From a checkpoint of a small transformer trained on Wikipedia.
Size: 10 layers, width 576, 9 heads of 64, MLP 2304 GELU, vocabulary 8192, 52.6M parameters.
Architecture: rotary positions, gated attention, capped logits.
Training: a variant of Adam for these matrices, 7927 steps.
Each number is 500 + 50 x the weight over the matrix's rms, rounded and kept within 0 to 999. Layers, rows and columns count from 0. Numbers have three digits each.

# layer 6 MLP down (transposed), 2304x576, rms 0.0489, rows 1622-1728, columns 128-191
460509453485459576471511510480545508530539412525494484490522480496421514449522442515545544463482566503496594443500549473435503508448448583476502471523486533448523427419557471488457602560441572
597394532538472472411427499463523488607549499514554442471478580500501402503510535472430548484417450557488422525458566422518484442554433574468496457575491528503453492522430518458516504529506629
580453484461519568478528530397400527512451511471474298452557562499497421516472508497560421499452533462481538462474571455493421528491506451578459523480548481404538568322433518457556437462623490
553564411616490489530534513562458558526528591449455528517508532453556384525540344561479560485547488552549482488542439521566503489549489451426503521467442478489522492436504446475514491525414516
497497493461421541480497413587554521514476548579470473457488337578481527540457528506507560474616469497496464574520529567487526565535429450523493483569545538499550436490497517548542410475507478
429505497454492520404559506433499446514415468509507489429482487494485454577478565472479477470492482418468469507501541417416483521523464491573509491507454496497444485462541552452510489578564500
530531519508446512528583500506393543507552531505457606458538489520502642575491562529553437459506482362557521493490429533455547519388442471502479511510485470418474509440589499552465428484423521
589552487395484503534511515483605530426486522472480465464371419448516502499613526450539506512491482478485505499523501417522486543454431535583501591466524478513508545461491548435549538538584410
546429619602457419570477566465439501445453582492490486480491569486580431521407473491532512491393484614455553451545531448503501494363432491603489505566415532505461435495481487506530434488429530
424496564569455442452495379479617469515540551591556457560439460437507453487538594525492521383505480502329498484541412487544518452449447474450533524427526473515526460540531505551552527558517478
469480612472451544491379467538505459550564560445456514442517483409511542514524501368472452507472554434461495490550448457475552539450472515511514496536387540555506499439514426429519410417524493
463585481430526524548527477616431545534486557575517482460493545513502604480524457451457441573438422423493447560502590415536522534492487546474373551438458535495513500458453492474486503461393562
471536447446505482491414551516562553466558384500541468454499525541482514548445469413418462634519508548510501426567550400576551538496574509498572321587479438568484511543430515419549519457565471
440597579533535461545489453574534558506490471452459461594531549413539445599459440613496480462524523455436485471455463407578588550508555473487519452484607434529458515488508423440585440618467533
497517503516520441505395462493521455421479488474567495540492505520565558476529486435536490506536526449423569505504454530508521533532470481497486492422526452533542484489519483559435558513549468
441476436516503543522557495551509521398462508504476591437533535385514472499481564450448529508465498560416527513518466512497493489499563536446620480520493511648521524486517587514565470553500370
475572488440477555586636408489516502488512517525454560470527523421572532481585522539465455593472485538529504557532467456402552484382567458543506503440495498520522501611491531573486486539528506
376493537483483557581466446483480434527512549510461521465521593447449557522468404535552459512577498488443505509584452516507362462462437467572544493478580405511568433592455617559541571473601371
475530515465610517534498541618516472465481559500443497549457481549508553531488504494520516498454450453497466591529522572549594530563541474575536526485507488649486519522496567551458586403503462
545461508525551543426449523482570517482486574518527515531460403568450477474530462565419481550502463542523485465488477554489530519521513418469471451492539477501350520542517576562628459480514484
568544427365487507526541502551487533481632586595466503529546494480332409529511517471483456510518528556503497485524437384570541413530479532446416532407524478493488445435538410453543522511374476
521438571508390478540552561524431568549572520451475476524535422493559519539504557496418540457581429423502510513585511420464564467451459490436550468416494659482498514432479527538464558466596479
538462571523632533521603538447629480458523519461486508453548467574465462538529444544496543543435511486551582518455430491523504483575525507534568449471415482438569538466479474470435437512460572
546583476504432530474510398483511439368511451438527431427449440495560535571514479419552497508419591407525441542471527588543515459471520502498486416535490565509613433462487427518440428488578502
458447469456436550539549483553505627514574643553549484457485475431552456540543395409493510453509473585601452467524468507479536595539483544513549454503433561514436535473530444431529568385522548
513507513451419459437421524498437456437515459549386497442423511557558587469515417426432490530502489538503546576448461425496497517585540524472536576509574523511468524523543562483540553528409515
462447544562539527399470562538448545529479493649525524454457551471526547463525486475521488507596508489414454544457495467480432440457441456485403528530491507482539574471551491411472567435543484
454413477476534552587497526528493474458507569503479554516556482475490535429542493575470520539463441499541593476487467464501452505485455521532533420530506560500571453490555529532465447461563508
497563554531558523458578443507452502507528468469450430595492489615543557509492568526524406543566479630553476522513433481535481570505515471481486434452539473537482473487438455497531454469515560
494504430412515543602510426570484591402512417495524462625520410485560511434469371448582497552529430488578480430496477520470524498410430509392558441537546485497516473536446500491473533551582480
542507464459474593491509463494564524483484569618568569489458585533391438483478397539458495570534458479539496529435467484558553590521584461556496561468489464462507456547517494441497564501411509
458500525458472529400548494468450410443514533532508593532546550576454560410539568529505459534410451450440512476567575542480557449424471460468439474508505567543506479507514463471524508606491482
548484510462550473460510534498469552397507424582424566444504554472487477442613580453502546430461512479588560447460451525389481635464555553431387461467592526535587528473481515452429515490508592
526516507417480472484466549449535546472433474456484495526445513590497504565529478497471508502496408540388388450451536493482549559453443547510452517499580383442430467590567521553494466520397460
559479486458428493495466509404417589563549490470476528478560505483560482517481546515551553511509507453543454448491560497536427458433494519485434471474490508568536511524558396461466494485448520
480597494602578454513519512531466605547510484489511478408523512498458546510537514548502516512410567454527540441493463485582512486546558473407527409493576417462575515553470458453529447492519531
503548506527502468512433547420539436427538441499513524533494567483550497481456440419453448450450574584485556500469490571507417474491502474539508521454497502479547539504450516491481380501629557
472504523527416599495590478485548428572500480498496518511444480467469452574516578536543536460532522511452358481489559452557559510556460582490454441459495471523432511414504523548470557454455528
530506502429476491457536595525390500423446514422520532435511545518495475555474493428473524545489540504603551535394495585552473435466493494443547454381411502533534617454524445561520575474593569
459463486441487514482587526529543495496575522525500451502528475421475591575513486489533462431500415551445486543463562509517506443596522491566526482516516467480533495483422557499464528551500465
548482559416442544476499498530494541468512536435455390463481519459516499452483506467501499519542413523519542502452496429475497509514539458502537644462401527512635553523540470540476468490495575
505555583537538488460475434503440469509528563498370470580495480535507465501550549425476536464557572589488502443436424613510531651459507506527487492527442382501578494444592518495556469486506540
530466472507456492482503479559463563427445473486518572544433477486477453521457550468465555337490477478531577473535484448543463494497451535451521403560473463525473460536469410551481505535531435
508479554455494557498575464500585493479603601499612427481488542523508573555523576510502443505436442475608494462516468462518575500561586475543499465434490512467481404454503492566516485445488438
468507436514438356497534540485501595425525567460576490552500383580505494574497478498589453465571489439497489519512470580478450412454511437441558444372504498438504443500469567528505489477394605
552466519482403559492532520470488512526458542443483486467542502404411463485576524460556482427511423460564541450465505502483509425517488446468484437497603541532604509510500591619451460507516598
425529496397496495593563510537511607520531514515506564465501555390472477507572553529533434518530453517560548478577482450503526483481484558499572461490486533524390533441602456544511474425423535
447533527593504490503511486493514565560601561468519527501498554475551425544506481523519516531454468556477487513544425463453447548524543481517491507466440502489477494542474518481425429506439357
579593511549538539516540487636547505542499435576429487546501480483551492420499547513412482556493523461493474456523538473425446541609566483498505594540585500510461461514538540460497535462459561
492534518461549564434527490488608503508583543498531444455446467499518576528425477500429493545582516525484431525558483513484492477386499496492544473397457457517510546473474468511499510468520469
559375560514475521504481435475444451535595451442491556427542455564487484417529500449509399505478469476565509422562462528394499468512436480554470442388489461485480447464428476494387535525515504
530573495411518393484532483576479488539495434536501481461624520589466483531512503538441544389498460457478506533470474525471531469478470470531489450485456493516391501523444595504590482488464509
605513478461464436491463414433587502409503446473431500481479528532495449404516425452464509515540441452509447529528491583486450435515499577501511381479562447509547506436526472505501451534579526
420496430533617543501492533519494510520543552491492507388650488449494555501512421465496535616438488519511511465555523516466467453513497396525490474443441566519423477493510488513449464453560558
493454527575471493475419461559514510442620485383533564625534476424563458431481550489485461497479454526602498493461447476491439491584537590491561427434501451474452488441455452592400455540532448
546457517572482573511505571501516436492457446475457452491435458506516496505437517541521537483508444561557479490549444388495435583497498514571471583483557534532554401512429421523464570508572484
518513434556582468438480579560452487527457475454454497482590370505483532404531578473368457549436526560478431421492490509439475496444415433426442554551415570490511521524537431458470491499467586
477506515492553533509409499482483497577514501590451527536464405474483490565496541439558422494485546415492561407524548529513473552537557537490447536456441519595552476592487521462528528492418494
486473529502537520489507565536536640451547449490425502433423504562447520501427487544537470407602537479511543482479442503501540539545506435429524528513528495542558477565436478489471481517494486
506482508498599574421489514495455508550472453377516394483561614496552446462510463499616422497454518610500448549501544466528530527418429493478578466579538432494427564504480497574588539481431450
457592449536493524572546520596614462343509517568508491482489460549486548519452515513529571564464455460615440536496427438517478480473495587552553482445540385433461486524528459484478449504581507
523500441464551480518538512555541457450558552540496522495500533556415534510534540485508468521443535512457439464485506537560556483445527420566458539465535537533514545506488526524495531491673462
530513501498563432506654460642623462476470488525465517553477506460535511506522501604540494503409478416527482471471478469539500550506558489464479514511515498491469457494537448474517444455630496
498503583504564507602571510544453491415538621497504442517502472532510541385572530384501578540543419557394482440524403552526465521499477427403466457567542549472394547649569493615455497495509484
364513580561513473507395481537483490534451585478421478570549521572550493543537454466471495467659541492499415510467539491591555471464422471498465488512513547535558553413456483439403497529457448
474539435431430598413581487515528431394507542513546601510581398459420480526426509568581511518487536481483499518501439509386393454501468508458500457465455420467428473528499448495523474475586520
615509557549480484499510488473472546506443431603537498555585540465408514461407524581452443519439509479560473495500486546545611535459474544552448526513519469429492549426546487527560477437494424
552560454432531402618369539452359597522505531390609503533580517438463362473459468591485503609526516472531486509466524565508437531420532508426562533466480433518416520484434483509491465600392564
523468449452459449475498509518494489487472479510492394491507569487438512581370473549536572429427533630566494527464376449484556426602501521500473540484488494468500554575538520448432481540490462
452604473581511472480525511526465429528477588479529526461517471417459533491433504457596538518468475509535554470555510508482522525527446552553609506533557475603551419581515533521487458535418498
471492521492465594489539547468752451463515565465461508417520435447486463569505498472453513511500429459470574501482510597493422549488541554513495524582530439468619499539420553532581506428526551
469486488439512498533498556598465536561458511518496479491450462411540529569524431471476457472422513520510492496521486379428486552469540555497507449480537504545463529514571524603552489518545519
550478524511524578444480524474487508416543509479549582488434584497512481549412530512542462508440511567422545464455443457443409529421510525494481415520508525550543476458543525425446429497515506
341455477493536539524468497511448503457549527507440526487526579468499532442538521585447466537373543406485550489468446522455476505517499547546569530450427476477469605399491466568523478439507582
377488537460441554457504496481498544537515469443480482471490468533470538437559573487483417446541542509454586441542512564498389479478587514464527499580526517539496489557551506486535433442491462
449509537492494483539554507470554497431472479583500463474543537559493542470507490503468460500492535539574491533542480506531570401552493539498469482560507433549489499535508467443479514501537522
534369516590481466538532440483546523460499435470539478389576538405489503455522482475599496473548454499495504518503525390568506515470548494571530509420437552588506503571509470458452498419586481
463512483437532449527458534520581606530521510643592476471532561591496517476498401497465445490603465438539573434468507545480505581536520518444478425479505518487536545479535503536555564493424490
439465470500552572457532450550474610511531588464427480472579464416470543412490556489546506495570512400565554462489561534494538564468474515544514508528477497531475536507489506426548481547562511
452501440428527536520495585538624414504456455522545464544581404392575483470537575567516522566521442526521515453531577564532387496533508525366516563494486467476492520527447557519451517520453626
539538481515446476486494451573438426530480568474424489514476612513546513453502529512555534453446526550543490533449514513509536475474445526504423478539558472530500583488605526461504469455447483
480524416527600472513539443621467509482551422499514503421565494440501493392468574467436517493459492508547616413517512476472580542510539501447418494496418437509547622518475496639428410466463505
586531558498514551532526467528512470447524490513548468520395550494427515506464493472437476548421558616548462439556404487551492483559527494466508504473565490475567474539574482486466422500528520
583542491557540506510537473510450496462462556585454429411530504498528407483458505436548467507438573414376521512504532531546554501497536459510484524471377467572417483463571439455453549520473494
429511461484445462439567580500493428460585486537505513590482535504418581533533485532489541520497633477464570341537580495418449477523450587469525485446500492543504541511404476515444576431468414
476494475507453453491569476624534547384517522486524556481495555464545452500495507519604528541499496591531475517583436536410545451526565386456416470490514478552616648492470461466496507445520538
539474462499504487403557476481408476566388498581492530565402470616481596579488473492520519519596529507467617470533512538505495512450482598439507526504433474497561504590495458508460479601578523
411559533456492461460447422437464494517451496532479422502535444520487592462446461562548527428531526577453535463540457391454499420488567464467396507500572526527553559460509482496467431456490423
505529532594504572454500573534411443395426453491516522512547545543485470545528494587513561572390477475525487479458483417543481502489439472490527445500458573603529516500548461563562539427607447
517521514518506475501581469550624472457459555482505493524475462495553514545471499510535510407533459452519606496536545502430528468410573468480527471446486559503554531435464499514509455520443512
452565591448480459591458487566532490546486482515468515533568470418614512538491375509546520406488497520455457412519345490543451492537589562516413487493509513527513473520547498434520497509465510
605466450474490524436544456560390495485407462448569506426367477512441520444492553501485528532525484425572463478555553445504488491567492535516431462576430583483551429365477500455455514518510449
486461508494580539484519517539522543540447542497494432565422397496489482517417498573433508555379511616458540451639527457407532458503451532576571435569502568498495475476526440453491593439488376
485457450449493406618633491545415538562540552468512479517472534466423506542470463557496497446523467530508595468326489572404473457456378439426580454589520475489603441568578544614554529562520507
470517429495505460494449514493463577474525439450576500415500524431529511475528445455495487556481559463493551518456411528563521558424501588491535503463507566478680474457519572516516484517508434
458547531531488437485507478407639511489465490600488428508539472487459541489466486422449525530435474448437550472506505503503465364482483487509491509541587541498448567402475441528530435462420458
450597466478555539537538453430301510488529541439558515531521468595415368473453510511426419552443531514496474439500489551520554467475503519551539458450536530539399518567490418514479493520546540
558525493485506442592485574543455544486519472502518473495428524513505558589567570559539495540527601446516503486478524511512489550464467520536472475500461443506439512529567548502469468422495434
483549532525549544424606543495489641434561508472483548517532499445520474529511467473511500444600496424469544512499565407530620544554496392467606520463507520445512445497481564569528378473509562
481444513455465535562451481480483536455445502621528545366449313431564535537504537492493480489424516581463550522501515484491539453513489539434526544486460585491518555517471407478595601502508536
413518458522558495485584513452514437451478533553588526546403636412574540441544577537402456469587402473558497445462533469517544476556511472494486485532463478501523487446488564500466507521478546
479518491487570498541486554482474509452477556478507544486434455506511466521469452447467517511525532586491487510521546504578505553596459508428525485496436603475417580448465424532410573532505542
489555598487460499451444554456490422458577454461427492486571465420415495426482497490405497427594470442556398600510497496575403503530558585616546551443430493442509521530546440552482367554472528
498375486464538371523524532527589497473490516461438550450492475450414494517513515540409555541434516408552513463470464487418440445527481478506569479446435517486513458474603493481508500497520496
475434447555557542541519499491479406507476435530432579534575534486454407528536439492494535469505562445554494565469455522511580520524511487414538504493387512538619495616505494455396464542538524
569466513438535518583539569550564556446445534511515432454524474514376518542464458450379495431513503533536493442450491443519455479551513449450504471490527436527371497533463502494585500435523468
511561501450479508510480586571410532532496523493581545488456503434488444540479466465580532535517536466517518439551541547539517484518519518457457478456487516446439512476508557517477477546489465
# layer 6 MLP up, 2304x576, rms 0.0346, rows 1623-1729, columns 128-191
380520409483394441396584493503506479406398539451490578525492428527504507501482490484533600457493540596436503556559558492410494570479447445518511515588519467470472445507535520559514470470438474
476470448489553474462520604482469544530543422514424523545403576558459545484509507534398606454527525433527536516571537470404465544532450520507517537461483475419509536423623469445519445510443498
504490442507520493541542537421504412503458527442502443552451551418473485456510574518467565446557578498468497473484465516476449522472456499466476507507550542507430598489444465541557505505499494
507540544552546522566506585471489460453582452551483484519526508585565538498422413536461424604456501523531522492534483434508521531480549479468539477565481523501545478514453586550466536560512517
465501552519562584449436491478446401477477555439444475489473543374482508472446503512520477506535533451438457493602542531535610483490524441409538456515499480488469518537450512558571467561502449
488448489491489574550533482461500442435516466476464544456525498449536533443538492632497453457612502447495513461499522562494536463473431474485361475504558549355535476436578469471467503500488558
512489487572519512533486403447514455474445530465394588533496511409500482506453522465489583463475547546511509544605533381462496644508459522585475509512525475522455449504500460458505504454507569
543551393531467533580494568515480524590476503432590418449456580558549503397523511494478489469507373520517462530472462456455558528586551533445472469561463525489528509472525463408488526396412499
562543445411458458483516525520536513504460440528526588485534489451432515490494495511385516593461478499537422581533560502449511481463424518535523514597480527505522502476498534522489551582417444
497475493442504504528492545562544404515542557449436568512422476488486574477520467505428555514478474443503441510583476459548454553495538478522454575564490564533479521462446490492518591366459400
439474508533575492499501454476485535487557557516473488517349481486481487540521628458509496533562480578439476580545521570497479456502454402583480458527412520391594415546428367491460461497472548
498418445548537495350494530413527563444485569390501506474578439569475493484543467449497445436516424509393425452508551533595516535427567458391502522555472531514525524514531489565474626533398496
513539492505431542521528462549545447416594538517596497443472403508491520574508457557461398447552529445483459439539629511532574504459492515468572463515565490476532533489679412525505496572545591
509516477437575541580500546527422490423498521486446444519538422508434490576391627430525558417512440547529501545547516514414521471576517363529457474526483457524489474569557506433497529488422431
519486463506498540556428563455499479442598500430574425490421445634513536521510441410487433520584440514537593443496463361499552483517457422479465439482498479470516481458413460524484503597440517
437518471557430516527489455456600408456632527529559401440448586484409433429458492468497532479516550380434527580481474525427458532530542517512510619513527487481484612560574447527446593515482354
464494528520482566610427524399525466501548489515497501471446458509570508485613536555549463465489468469479475496508522461513624482515562461462466494445394447488556495448481453470536481524469504
517519461482489527518435484444538453505437476471508504492517518505488458431495549489608529431515538631445440531517601502571524568519481424556594512526459552501486485501428391381506535437513450
512503545546560454513460523522391529455458526450475414466480546493518521522443479380514479429606443523550415522514562522446489481557485482613441521483448530558581438429438474510437520584418474
564445466580572456495476489515495512509523421536444497470525527527500465605531509527507484488568467498508505475442463533417542581542481508526484508499485580467565431539465450545515510549515549
489461433459556576451488564537505538553507477500439486413529487511409423510412484502474480496539484505437459468481514414446514505490469354560546548437493493485553523484466347585488524529536488
458440537589470568604445475446535405389515535573506383424544523498535576362586504506573558401567583498487473587554397479485527655457400504520507444563471505459562430582598458504475501544600414
465464516474458551441471477553535562543516432586512519526397476491572553434428517533514503554592449460372468586453563403573480454501602535512508489561389484508583555494622470486444521512466458
512450431440504535439536566471446449510468450475463502498485528452450583538484515523518557457524621430556498508520519460564533549471380503463504421459480504443491570573420499519366523454596467
557527547528497535507541453589499488528500530447511552512514497510487585482483461483525439487404408539476443551535433518567572470416477501568467405555452558434531539531521517536462501495542535
586452440570393515529502477477482477458462527509500523500515456536570509453485507423559440485474449569452548456488604430562548445398465562401484512499551505383533436449495456576394427467500607
487497445448530522484458586494482413483495493481531353498547500460551507564377617519438524524524502565563432508505551533350515532538470457473551519454452423456544533541492450551520547452505497
439493462513392403448559517492509494530553490464496515432533450479544447473534446637508511471439502527445459550558614486467470452543454438573497489464524513477567509530522488540541465484489552
524509426554562489517499515536531454600521507425550484494474486523481600536657464476442427503429478526440393494491507603514534545363452525477474505518469564421551488495488566487483515511511488
474451474563509433529527487600535513413552521460595484438565454557568461552536571522510503396571530429506506550583438510549535398468510515505525353534594484385439503464432454464455527382444542
552514531555467459505527468520413487518456536457521445558489510552573542515541493546559573524480527485476510488512575426460434491464548463505479518480516505514410536429489516564432544497380546
467532464548414494431461464539515471423494465458492551372527430476537410473466537493511534460436492579550504494513546492532525518412422471485465478467547486452587538492492523514437450419502526
570504484472523469575483423459451427551560505501475479505511510595601497470553419497435491453485484421518499449530495450538537524485474514508452520454530515560595456488484486472516618486475427
504600464587495431498497540548367473472502580457568520562503573370421543478532437492429525496530566503500503512509459443507509540447403534506496374468574593564555481489435450565542503387487491
533555478487471452464472495459479454509453473502512609548486497513520392436482443454588579496463488556533421528477539409418468544492475456525460456578464482666564538500464487449537484557483589
593497401527466452477533461546481486445428525460514553522460484541555522458499482505517482473474549447468463463491494520482444571516515507436409458533583538483560470432541369481553501515512535
463510454439442529483520464528467468546570509468539436527489623438388498491412526494570540514548539516473502551502512480518482512513398468506502367526511463531483493445497482478418429470452528
456518507567516495486468496499442375487482509426524547536455513480479495468469553513507524447454494424485492496428516452526496539464586454488631500525435534487473546412442440430538531516499497
576603425554444594559534543460514555468445490516619477555537452493554547514597544475550470531499391503441493488478468520469429510496451347483390486515508502479569441475451438490433555442553517
502521541553408471515486558493519550557520483506513494499519567469543531549503583529471488537460518520557550576500517565512515471404470463586473458524511525434571470518487540489485466517494541
593315506455642482592519469426563364560584548468444523458430536600529515531561433517457581436515492572523453556514530476430528504498525506461570469382437423542457509470523578471495478506479585
477499552570484460578567472519487494467510520507489464469424470513546523408410484490476500449487453478477490491589548538511542542445463482499510521447426582572464487497540479511490463562468482
406465478541507497531506524431540459437480493548556542551527458390473503481544572479476561497420502500463559572540573530458640425535469369511523543509471528485434501533477529507364564402436602
589458507509604553456419430525463394530495439537551539529427552398522484452479555583428567412436514564464533547489556316462548643533441508571459446589462565532479552528503460471511476483519384
382513440460542440549460472464496545480531471423602432579418500544519485484544422649415502492538538455508396454573558452535488670478533523479426483499509433487540574417526399386480503484411496
505508458575459490489514480456560448537479512511520493545479552502523580468483430513428455499532595540499527569580522534491429460568480472522405474470365482497467501440604460548551533364508435
535493505536475463515541482519583571504499536475446443475539548433461521385547578573454484516534475472496470461499484464450497501547493528474506541477427426541510537497568489439468516546484476
491472488568501567595449477413564410379427546564563438574465454556556560563535483557409609381528470520429401466471470543472495438541377458491569514485517547451501480496541507491521513484572457
491450497519431489560472472379536497503550531407446523452540449527510424519532539436475395459569451577521422520413507480420515478450462561527543465458418437454577494429438466504566511538470473
537516456527420556527583371455570484534432420464515443524488621542516474377525536434423535485453443539500523447499554516513504423475549517485512490453534510519452543559513507406470527485459424
454510501502450531520350589473443521471564543517481573474438431482507523410562426509466426525501552470482466484596502516640510484468574502463465472504503547550475417474502471468503570464477527
564485511586498540525563506475530489404439407547494440416481604492480481448517541502478520438579547533511467544563583509501532559445477472481527518460541561490527458451443488568467541448474461
450550435433484429481445407488542496514459476539574578545528505492463464492530452535513575553472512489354502478494549424410480566479520494522451465470493574471402504490561495488449586533490528
483530466505470489544620554524483499533429435515539467530421476546555540475544523469482610440475520469461472495508573487506539517494500399428502508557522536507428596488529517418425625486475564
388377546468490445510522484512537523487597467516551559487566571613513486560512454489403495503451578409444481531434476505481559480490507477526510479597547497440519552556592533544505567440526515
537481465558522574496503469442434438535447535499434505449464524518463481525515653482511438500551495492508472548575500523469552545525438514540459456508552430539605477562499450479546566477498429
557426428482493529505517485516515391457566493437495517480426476545409600509521596512428461491535528499455356578457474488516577473424515497486528475480468559456508547472581388513466517444460476
523546514546541497442531461399500505570547467448504536420501595533486524415477420560490597455492448651406465543542533537412485429505553509443606473421491511535506570507503500534568519507481494
536516515455569514551542562500414537563469427516494427534412438535442494422462553471494498537492452469519485559539467492495508558569498480494487544519555463534502577570483479553563481414523589
553480576431513447433540404463488547540465471503455581465457526489451417478437614492512419477577439434566478508432514537461612448374560430506518512563577533589533506537476499551472519488490507
458463464522419434531543483488561508567536532450567450475541503491571449502473492506516494526586492517464582459496483535481482465511567481493461509481441438537475534503575459459587492533495498
512483489554477493513471471394568552462503585421483456436511573542438496453484543620540474521533536451458467453590524534484497516578507475491465530535519528471496459519479510441379510428587511
434542407472489496499605466505537414514495464432523559552502580447469474460589540524436438549551507408479485438468510406492522550553431491579461533608529509425516529428564461406490424455510552
525501437493500518559498482541532446474561568556522556462483476486574413461519564478538461499496491489585435544617543512445452493435473496516504465537445555471574523503482503505561560600496502
562556457537481489548541534522429606596473504458590449493566625496425536583448545443357543530464570526546538539527476567580491526480517433513561560542548577472564542534423454534485544399380477
530517438484591513600477591450555431348439464546617561454498518519581521516518527519547551485504571498480391515513485520421413461470526505502421409484523576432511452519564458449558570537495463
483547475590537502437563465472446520505599513450537499519511490426524606365604526499410511401444452464480480538482481532473577443463518476563455493590486516494472483515467488536499459479517480
492396493539527412486483536485502487560566501475498483474544517438469570434504531541523482475529449454476557510519518401458523511448405526498445410410498509444525483468520420554554422428534599
483526481526542445518459505412493426445462453481515585478445557538533453593463608423530513406582501520404470548510555588557603576419492450503527536634502509523555480479582498501540446534490471
457535579572566406591458471550507527501470436545497425439488489503534458538470579629400526516448546523529529479543488556469509415555475460564463415513450456544592498540483545575485495434417544
405527540420584475484427434467483476551574470500433488492452539446433433489481418586416438550605489486440487555533437346543531522549442426568521536441427429548445544586422503439352476432522471
398462491523569450591400487473414516526506543435576519505436480573536387491520538510504605476500565432437465465420536465388576512595511439473454520511537547513479444512418476421578413479440548
523517499464610471529399499433407577557551464504506505445541460416456398415406513534409502452478426571499435478481519508452430489544460496447554458534525437495541428529558428491514476440548551
443461450429440517469481515476509326461470490541515502498440542437489517506529484529520552420486514437415454477536485384546467550472428397533517468472495449420501575544509453490497498514454598
507493418476476459489459516564489424426493551500568487486476486416478463531453436501474511584461509516534472476511531500485504501449531535608479474490525553441540500510425473601526607449451476
455395472493412499498449455521595495540386487467512497474477536485597508458536433475502617461466533483458465487524598500583522426441501409521487532626483565587617548540488480553456428440467463
508416492501404495440592420374493560446555499515504637511507499530460550502513661587520496467535519466454486442572559528534582514520360515511488548478458445497504517491494404482337552524401517
553436387508469468515486508449474518392563463339554494536439505452547450490482627401498492515512474425617394551494468468488504443550519501529471506629483484449594508487457509586419519574403539
432434479432540497459558545501534546452507447371555486398444495609552515435459522562457474490475420487491548488578603473435479443500548473503420495438506526433494588492509451428442560502456551
453482541495551438619433564460501568453593415455552532449500429535511532509507514486382551546491510570521517409556474506434480425512585472487540416603402452555488453617469430447482539459519499
483540414554518583529557574442554511454509462484543575418496487405403474421502500442505492511563477495543479555549558467519523520492535482509459444450509416533536469517475527459422543414404492
491551494497567466598607504463503425546531451487531581504461474510523459617479596546450549445534635501532564489494515512562469537530585481499478495569580514445584436527504512550527463454464571
441560476506523478503540542465486535439419381381442533521470515529529498471554468469451593479556438475437515554573515581485592511453609440551405368575371542435527582418511389506432475510547544
516514486516458523463468456509523481448476512421453412462473447512446487447531474485532462562518453515509508550474647454458526405505462381492579471452459517496537667588471385505502450508485524
503499503462565466545548496465479612481509503483502593508479481560404444490463506554397520545443492506517522471518645412545469484472491487530540354534514478464602503478540471468498521432520621
498616470584534552535449417478470477588463574506476522542384475495516431546560485360498468498461501473533489470642480433489514528564491475530517469571454486509499526503471452513485551526458494
389455413543529475496585478578571497510495467486569466521498481530540590500469489498503595542424520541556517469530511476497468542576419509549493513380431526577529548487518470587583525404436499
502482418491412519581480480544504493509588484419488502455551488505499402454522638515497526377477485552501546500480620515502457489477509515417504439496441494573595513500412515609459504564491441
553566518533456481533465566498399485588506520473454515434490518534376503466464551463466500498514449542508534597455438483500533471580485476540509469563539446533511437497455498496460510451530470
459574502507497370608465541374442469475484551461497545564583489475413532500452598487523425474632516553446474525568548503493459476410440463541476480584521449506549483465499461575536578551452536
483489563506470465560523485519440472515530432395403535467506519529475526561487506439497509399443443602509512491466488535477499486481514458526595417476580504459513549589549507613496501454491564
518448451516501522539517504433476528423514570450526567560453565436557492404555482470475531486490472572520520560486528494580488426438549417532515506428545432477525475465457424477499582443448573
488454435492446559478598500476494379475507439521502427454448588591433578467545461460530599364563464485417538467425478537543455476495475462559518508538529464536502449436656466465501547560463470
436500474585477468473483495440563571474558524507597460514509488437431451474574512561468543403437553545486504518573522496470432537568450495539505424537441526505437596436513449538504569480539549
518417484467501543520370509512511467550547458398454494499518509454501430465470494559523537457524509554470450466504483454460504518396380525582410485509539548460498487477443452541501438511542554
556481530565496443606520458489438434564467465534524503550474433514536520381475514491476520473540497423392411508588497491476526569532441494524518519554614501542570445508522484457449442542418553
491532469608559482543502527487442417470482507370421453503451492551509476509508474511470537462506500539507453473555529577564427569496484552531496419440489507468449452497561480437533522502481573
496489439616415585442566534407497638449617404382453537510422471487599406429495570499477412402561561419384510508489567428492595587472411411481535429592414496382505505616530471494396422490448509
591479559506493490505460540559530537593492402439496492509577568500492440600415487488508549510583519516476528446455521394496493395512438452455474451565504521485515591455467496531378434529507528
567441465479522509436476474412488513412546587489528536530501555505592594505473564550435497480464528481399533548476557436474477429449610512523533496476493486472525494433596525556544550516397553
403581466455470457575515481435553472430513546527467446424428525415440497592461425553574532473505584486516458460471553500524520528457437460547554517506339592487470445474599522560407503493473531
519431488598504516493466526484443500461575495532565479434416518517469527489498527506453387441499421508520452511543535396479400561542560459514352494533460481432470517430459482495546488534491484
390503500591553447599424476420443493462472444559541499505497493521466508497475577464348503445504573572536417548520508529494620447466569514558497569539445451433502502538492487514523511485518528
453491437517478527453564596473428498480496489469413531499474458596517495430493524568525495484465480567520475542494548478427510583508487487541532431551480597526621555521471443602445475528505558
588521507532464509577565518450591593384520531456510457540526478452492623516470501522479491480489459417460494547595481570512444483458490435470437504405470405464514535520595510430542517507453513
510446381513400503541533610518520500569530544408597500508467589477434489515572595372504573454442586496514445505448528505514529495455500537479441439433482537475475479492538461580567523547477469
435505455580483472508483442496584471524579562452526526494476519497549470466456540592520500558496593388455480530494484502469415618534480537531496376498459478540467478451481437472430488512509507